{"n_layer": 10, "n_head": 7, "n_kv_head": 7, "head_dim": 64, "d_mlp": 1792, "norm_eps": 1e-06, "positions": "rope", "attn_scale": 0.125, "optimizer": "muon", "lr_head": 0.00392, "grad_clip": 1.0, "final_lr_fraction": 0.0, "batch_tokens": [32768, 65536, 98304], "z_loss": 1e-05, "dataset": "wikipedia_en"}
Each number is 128 + 24 x the weight over its row's rms, rounded and kept within 0 to 255. Layers, rows and columns count from 0. Numbers have three digits each. The size before them is the row's rms in percent of the matrix's.

# up: layer 7 MLP up, 1792x448, rms 0.0764, rows 1126-1140, columns 224-447
# down: layer 7 MLP down (transposed), 1792x448, rms 0.0405, rows 1126-1139, columns 224-447
up1126 090:135159152144092152139116130153114145111128132138126133112094091130123149161126112141139140149115119121162123127136080082110135167132085158136155142153122161129161137103106123144123135096110096122127116138113080142148145140112122168118103138106172134124134109146139143113128116109096096156110116077117127120095159105148091132106180107101133114154160109152148125127155151114124140122118184131149142140159139073120105134137148147092156168145145125119143113154181111131120122100099142147159098114128183118143130156113087134100113121077126101140116115104096111107191135171144151143125181122109154138128116157110112134102112114173115134141136095102157117136127168093085127148218
down1126 100:118135130119135130123105113125124106123143136105091121101143145103126130130097131183164064155147131116157131131090101120133126153129140109112160144140105139123098153150102084112109094099094152149126119106141130177107099161126154115108142099092156123138091166160096131146133110166147112163153138115141122092131186129135143133136179137171138124096107156078089095116125116080150129135130148123115145117072069124093120140108123138195160154082109080155125151155103133109122147144134087163161121117133145152143121074134115132112116123153147140119128101133102174095099133139136139075126158150119125104131174131158120128164118147093146151162180104109172099107146129102128139143135
up1127 109:136117143149137126200113142160158131105091105164101167125163140151147139101108141156161087153117168145113123114165103158116093111152120108106133126113165139109110119071149088139123147128135138094102095113085170100141140130101109135104089102133133146111163152118107126142138119094139118109103072103101137128112080127164141137133183146129147148120146121119101101172100144124145131126121117126137135131110144115146140164140130154124123158127171190128165130098102156144093144109131116135109134110127157102123138136117110115157150142157135124171161120088150110131112159142163084089104126115125087165108129160105110110076147132152095092136085128126152127148118163149116140099118
down1127 109:159170129135138116112128119079102136142117123133149151124163145152113111116106145153135161108143128150134126108145134117141118152104183102129128135166117146108094125078126165090149162129132154144135136110143122141091117083092135133141161135117138114108114115141071130159119091135068149140139177152124139111103082122092149150106105137129199102135130160097120151133097080143090138126127140164101100104149128121094136102103118116104132100133136110115109085114191122093145158163121093153101120155113121146098135086136181154117134127113165098147126137191146124134132097126111175110127164157078138125093100110149146132126144130134117171144149114144105119162131143082110163146094
up1128 095:088124140182154105113157122129127151125129090092131117100122117113120105131103146143165143141125112149116145137101154150095103120076133111082125118096092127112138143148123149098127169078145111115084174090138116096163096156137136105161140145129140126127116108121131104125126111144138126117149134103154141158132139159103105194080146147186106118104123125094086177125129169148162154087111180140158134161128119114126139118102141124142150117157159161115121157136129117097099178136130130139062161127149126162114133082097146080152159098146147145139117137154123118142130163105135115151151110132157131143177095153122152150110139112158108139115069102119141104130124117152147118123157
down1128 096:099131099151151166132092100139107073141155094137152140168131120122113144146144138114129110081100107098142151138154136090138176125167151118135086115121134178130159132112099084156142098114134114141140141145154125152142143096121168136118131103150115117109166157172149132161138158097114158168075120120103122137115142102139119111109121155085133138094119129158133130157070076144124121170150112121109130122107121152162129179169132170113127147136135145135126116131113118141166081147110148129149134139099094148159168206119151119110115129118133139130138098116126102120159131162076172118138129136149120078086134114142146115155177132136139105087130097159154129145161123082127122143125
up1129 088:172109149133122156090098109150123153115142135130094158134146156142149130108087124125112159133133164121161146116148152111129144158112124109115101127139097156115139127137122115151150097119086081152074117105123157087100143153130117106142137167127128146120130166145114097128159116107143126109152108131115128118145123113143160162084131125115085161135155113101130127148099115134132093108178174110117122136147117057191136109135120134134138120168118144123137122123150116162120149130111144099133171142095126141101097129121154159112152114128135154125105129165096151106097151092159099125078128101123135177102112126114155133117119133112132187152179121117125119132106149106134141113154
down1129 086:156141098106130086167131118121118130101143116161123119110102111178084125056121116127095136068125146139132143164149141187125145105136124169125157103131103108107170117123181113155122120120130148145120127069145118075170128121125143123104151128114150113109100129101148123154113131144139131136110093107126186150125137121144116096139132150134131071154102144144113148135118141136122159150116122099127141077116119120153101134110124147148110191110113120135113157109113091102146090110122123109135095156123126121135126161087112132183111148156169125095103089098110114165118089120145101133147119115149148122148156097120104118126133165127126142113162139138141151138115041168121102133124
up1130 086:152133112132150066134113099044134150122124123136079096141087099093139104138146092154096139087102075100106128101143111124126155106149139141139157158153145091161148078102120108131102100106108179126142122145113132158104160150097095135098145103148141163139150113142096119153137161136179146121094181094126138138128124166086125072154153161141152121091140120130140155158113121175123132119149139148121153143136115082136089084112118111101077116168172136122189080108127148107109129102103123134153113138150172159131097134126067133098132139161165155123117137125100143074115112162122099142083148103165135161119133128145145153125078090125130138121156128145115113139103173136160098137124
down1130 083:148151136153082108101134152129120190127107122156086168122128115116114147144145147172131134129130145155158131066123170076100132135147114136129139163094112125127125144144153163070098121117119107095164156176131119147182145155152125168148100103110143109135115139131175116125122142113114143118131180120079140141126152117139133114126104132084116119147127152129153133087147152131086125143153141131165086147176143114109119137135148160139121155180101109124152142149104120156154137131076160120168136130108087083142132150113145083138115091095135141121122142167114124165088134109138131112134122123115128158122173137102119104122105099084126105148096123139148121125158128085146161080082
up1131 094:104094119134121159103131128133103102122137118139147134119096134142135154162094146109115178111148147076157127099172106137103116147122108126126126107117133134111148195126129138152098119142126132114145119148119105139122124166142095096121126119136166132126124115171133117159150131126123117159136143097113107165162086073129165155135152150120142105136106185134099148121131136159129092114126141124117116118170107132143096120132137129102105147143141095125147107104117099088138161138153142164141089117117106152100147105142115165123116102142140066114110113133134144132165148147126139102159151146085132169136113128156098052176084145133107108127156082125151156117135108097138150113167
down1131 097:099152094109136100132146124079098143146070163131144133146134098119148099129132146150147120148129063108132129130121160125135131115131146136165153119086158103116110098165117151120146126099114104118127151111116139122155119149113128168135084095115103111111083160188106123178081159115143105146157127120122121191109140184137123153167081110151112132128140114091089134097135096093159170171153083146160112130083131107143125136116098148154099152112104115108127150119166115111120157125141121094086136149106133123103112099146147127140149171082139104124102086131126116175088118130145133160150123142106134124092160129156128130121129121135145145138151100164091117085154150114125140135148
up1132 103:134150140116143097135127156130124174142109116103115100124115126146091105127157160167100167112148199111113110113121104149150094146128094126117142105144131118123116110152126138136093120124117118140125119101163168094174105154139140158171152156134111105115130151118158115095139091122116137088145114106112142160145112121123144120109113136098149096140150153073122112160096066135149133135140100112121100123111178175121107132091116076147156141106141165113152142119152101098161128161134140114159093073110146083140102125115127107103131167118104160156109109090163130118145113098070106101137120108101119162133095100126121135163120148161133128108120116130081069115132117060126069138147
down1132 105:122096135110105162097129114128141114094156131154061120117127143146127090130117137176105154113120085117145162107145169118136166186126070118091114120124130170121121148126130143165128100119098154170119117168159151172122167097127123101131153102131124133112132130136083092155129122137155123124124147093093169163148120152138148096147080125117133154108132089112146094139123194107131127131134141117141162092095118148120101115103127120121135156110122132104146079128099116143178135093139108093098127088141087140132105119099136125147164171111093164135174119115144112100145109119096105141151116142105187113125127111153122166129121106132166119084120121135163133110163107062128093162143
up1133 104:127092149140119128155145110093102092115123137128125081111098095144116109148171071133106128115136146114109079110077121119113138112126117131112096128127153099123133147114090143150107122139083166102119130136102093164121097135131124166174142151103143108087121067184148141158152161131132137095141120125099114155153105097116144118103111117128113158189131168182165146114107122131131104110155136099156136114172147112153127132130178104100133119121095142137146085143125106125145145107153120127174112148116107132134123119138114163153122167131148111124121145111131144148122182159149151066116141132111092136121124144109128114134121146174139127151126100097118145159164137069156130134149
down1133 104:127149145127147101150138157096147114148159109127107121112129115151097107099146161153135113158123094128148121162114077148133145128146167126113082146130132102154115119137095077122142137128156156130141090141108122090118113116125111111132133123157167158153089143153143103113134129144124137094171090142153145132140074156168101132138150131154123154135125098130156123134127118105113143142091143127114152120126147133077132130116130106139098149096203116077122138081117122106145119146120137169107092166110141144074142074121100082141101132147074127109105137172088104131121087129145091173173085116154106140142141109165155145136118107112186123151069143124091155090132139117107102112142
up1134 102:179133149117163140127137141136132112145150124160150175147120094142108078095148109159138154155135145120134167124128109127132124157126056106133081128087149124104124121120146080151136130104124130157142123136101124095183102107105161149102107152117136155137085125139107117162140142130149106104133122116157106123129134107167132163139135142114137130194098120121139110161135102123116137112155121125134106096100131150144135097126127116133134141134131155176165114128142139127079101103126108123148118134142133136124147137111146166127176121089153114089107080148165095123198108119136127142159083104147138134145138141153154148144176150154102112105079133127180146132149177126137168118128
down1134 103:098149138128125108129088127139138144129149116114111139118170177119145110101120133126082129094113083188124130124149136154141150160129174084103154136174109131140121149083112116121090154105134113098107112128137147091123132105156147133162149119089139159111195115114124086125144077163111125127110109104089058090116142180107096149119091157135101138124191110121114130113130116092113132172165140138144118110105124082130142164161134123134163151150089101168125080103126076133164159144106119098127092108129131147154172149137125117127156080165113100167113099159146114121085098132123136116132134140095159131115139094149134131107130110144177150149065169109147134108145146189093129136101
up1135 103:136157122155114122142120145129136119100140133112152127149117111136146146141152118161111122150110167118148104115125147126097146129119112114145117115183145140154110116135139063100129164135104127129143131100107115125145119110123132167117083117152121151141132112158129107157126056107158118107172118127144159099150120177154111115086132143141141150152132143154143162140149118158113164146155118152142164096126139151157101101116105113151111107155103122128103147080139135125101120129095109079102188177164103127132094140111092137092135157171131166097146120133130120152167128155128114092154134186080158044161120108126158164109114108137140064162147113098124077054112148167142079170137
down1135 100:091171121147114131150169115097145087123147109099126142104165127141120118135161178075138092150127113151128149129094105166162140097140136142133192110076130130069110129095093091173155115169159140140118151157094103101154148133139104120152173121092125100122158096101129125116123170140121113174132118164164127158158101095138160147106098113137113114069145117149096129153130124147130102137134153135096098150116109143126149164114134153132118118150112118138132122136127113126122115109158158137181100134090185111116111134144165173166102110073129110161123128120098084136141137074146128133137100151129086105101126157124137153134142167149121121115146137085089163104140131086131199179127
up1136 084:138155121141121099134115148200144125124128181119119095094123126095132128093167131124150120141095139104162071088062180125165100124136127086099119173107095155124093155070134119088111132098142119122141155138165129137158117099087100139134127202128159140123105119148146172141113149072154159159155113132106161132134160143099126109121124106133105132140109180166170103139138152119126153171154159138133099131130132153115111130082134137159108135110134129108158108139124144122125095135111113169083137134129131124095104109102106152146127123135152139121122105148107086181166135105132115151148116119082119155079105121121090106132078136090123113135115173107094126148106149140134123126114
down1136 082:119122154129151113104155118139109134112097142131124132138136061164104150102097153180148134092150092104158110174173119145150119084147151116101114134107107138125163141160134154161115100095125127109173135122110128139116106150145101087142112121098082128142143124142127108125158130134126092101096122120149083111146124164144131159126134097127146116112159106068122127104139095143169131108133108107136113170144123102134165159126101106158172101161138118126144113125114114111125134107130099145139089141093160132124145096151127114151124131152116105151108129130120117126124128139088135136126166099116123110117122118119111132102150156102113133167178137104111138130119137157117093107161
up1137 099:100126132164095156137131128073158106119127171124151135132133143115165143132137155172112119179125125093120142139136128146093071135130114068156065088141157157166177158126130089066131125164143112109122124116135137140127139120103146072146114113156131131143103125099100103128113098091101174096128160124134107129127101146132132138147106141143151151146114109162154109133124147122116122099138156134105107131138135107149130098148157174103117096137122157118112110145162140136093136125148113123143128148118118105135138120131166108174089161127111127140168108123117079099116109071160127120102133111091114143164121114170167132134187121126135137142164116127142126120128136139105145114141
down1137 097:159145122158130108131161107138125140140177159126161152128131129108131132146120133126119119079100129136138126146096115137104092116143099142148133110128141149083122132160141119087102149147123124150067114096126120117152134118126112163122162122138113144171155128097098140144121114136129125131099101125142168107125150121109104101172143160120114148159091117127118139140105118138103098158125116104106123063126111161117076141139095127134144170118143154140159133146116160112154116121111124139131097134128131163162161135187134119119094122154186145121139142147108133172126108134161126152134083105159171110101138109093119123090119135149148137144150090153172135143126154188148130098151
up1138 113:087123138125133173132107134119121111096151137129166102147101159120147097112117137113150155163178168127131148135100078088124129145150128114062097153134140111102112146138149113138123167107112118138155118120156126148112119133132126139079132134085135158112138144152166126167146105145152121149122108134106126128098085156105133109102120126097119098110139090123146138114135143138162101117130100096163142105112157121126131079131116115162131144131124145136132148143116148151096118106111082163086143136084140136100093173134084132092132121138141113059157092124183174132170116148110166114156156117136083129169105116101164090128142125148115172131129140130112117121149145088156125089127
down1138 117:144139114154149135179125108119136122145124128128127139107150144100133131095094122123145120138152148135122130118110132141181109113146134127131101124140108130124135104142088127168163154173091123138109122178125147141180126126098127114172135066126122118130120118120140160109141154097108106098175146142100135095082103105113120123139143123137116206111098170126135130149121137144120162115144100101128134140153142118134156104140115173107101135091134125146127120129172112130125121123133095074136109145147137101132099179126153086157122140135138142133113133125084117185157140163161083108114112136129132118144099125119134174128124089092116120120159080110133121168102141140107127170134
up1139 105:128184125113134108110125161062114092139125096126128121149116087097107138138107110121088120094135122141102126100142100132152094104078097107150126131128110131157092097166131139111153127143137122138132111102125173160136133123086109121155168122140126122138157157125147080120141135093116177133103128145154149116117136149143119100134127158120142112148140135079129113101133147168151134141133128094081115098077129138139126125114050159163120116140106069134108128116126117143104118135144141126100144120115104100139125140126146130125100167136136145115134083137135100133110128128148121120134130118096120103076105139125101131097127160147116110109140121119129152122145138112106137094110
down1139 108:127087165121138120160139172096126165141107108123138178130153087180145142110125083100147145094169127098124123118092140149142121103129151117139146137168100133165142081076166133114092163097134105132115126154103132085164131092127122123100148153097167162132140122105091095123146148129135127096089133148093112168162159130159079145118096129158120101112107141132175142146159116129124141126149159116126078140096140117133129121125117141105076163113168113113136141088117121121132129143159133146124104145144145142091103136103091152139140142136153103092124102190136112117165112118166099163171128073119075119167118076124110158131083135130132112132144148154112134139134115120101090140113
up1140 106:112187153181117118135117111156108103159105121122147150134119121148127127164093104123105138110161115114121146121150086119150115143111126097092087102125091088105163107118104102142111141122128135107090114105092146142125101140140158132115122116162151139176150115166117116135102112156130161101111162080160122082108144156104204137153153141150132097127136143108201083144112156115143137131127168133098123134135096119093127145110127133102170128150113167128131064149120119156162167119158114142118139104119127134138147095085139141116138198135130136152139162147126118146155110123153128102157102171103114109131132097147131169112094167133162113188136109113148151094098118109096129119153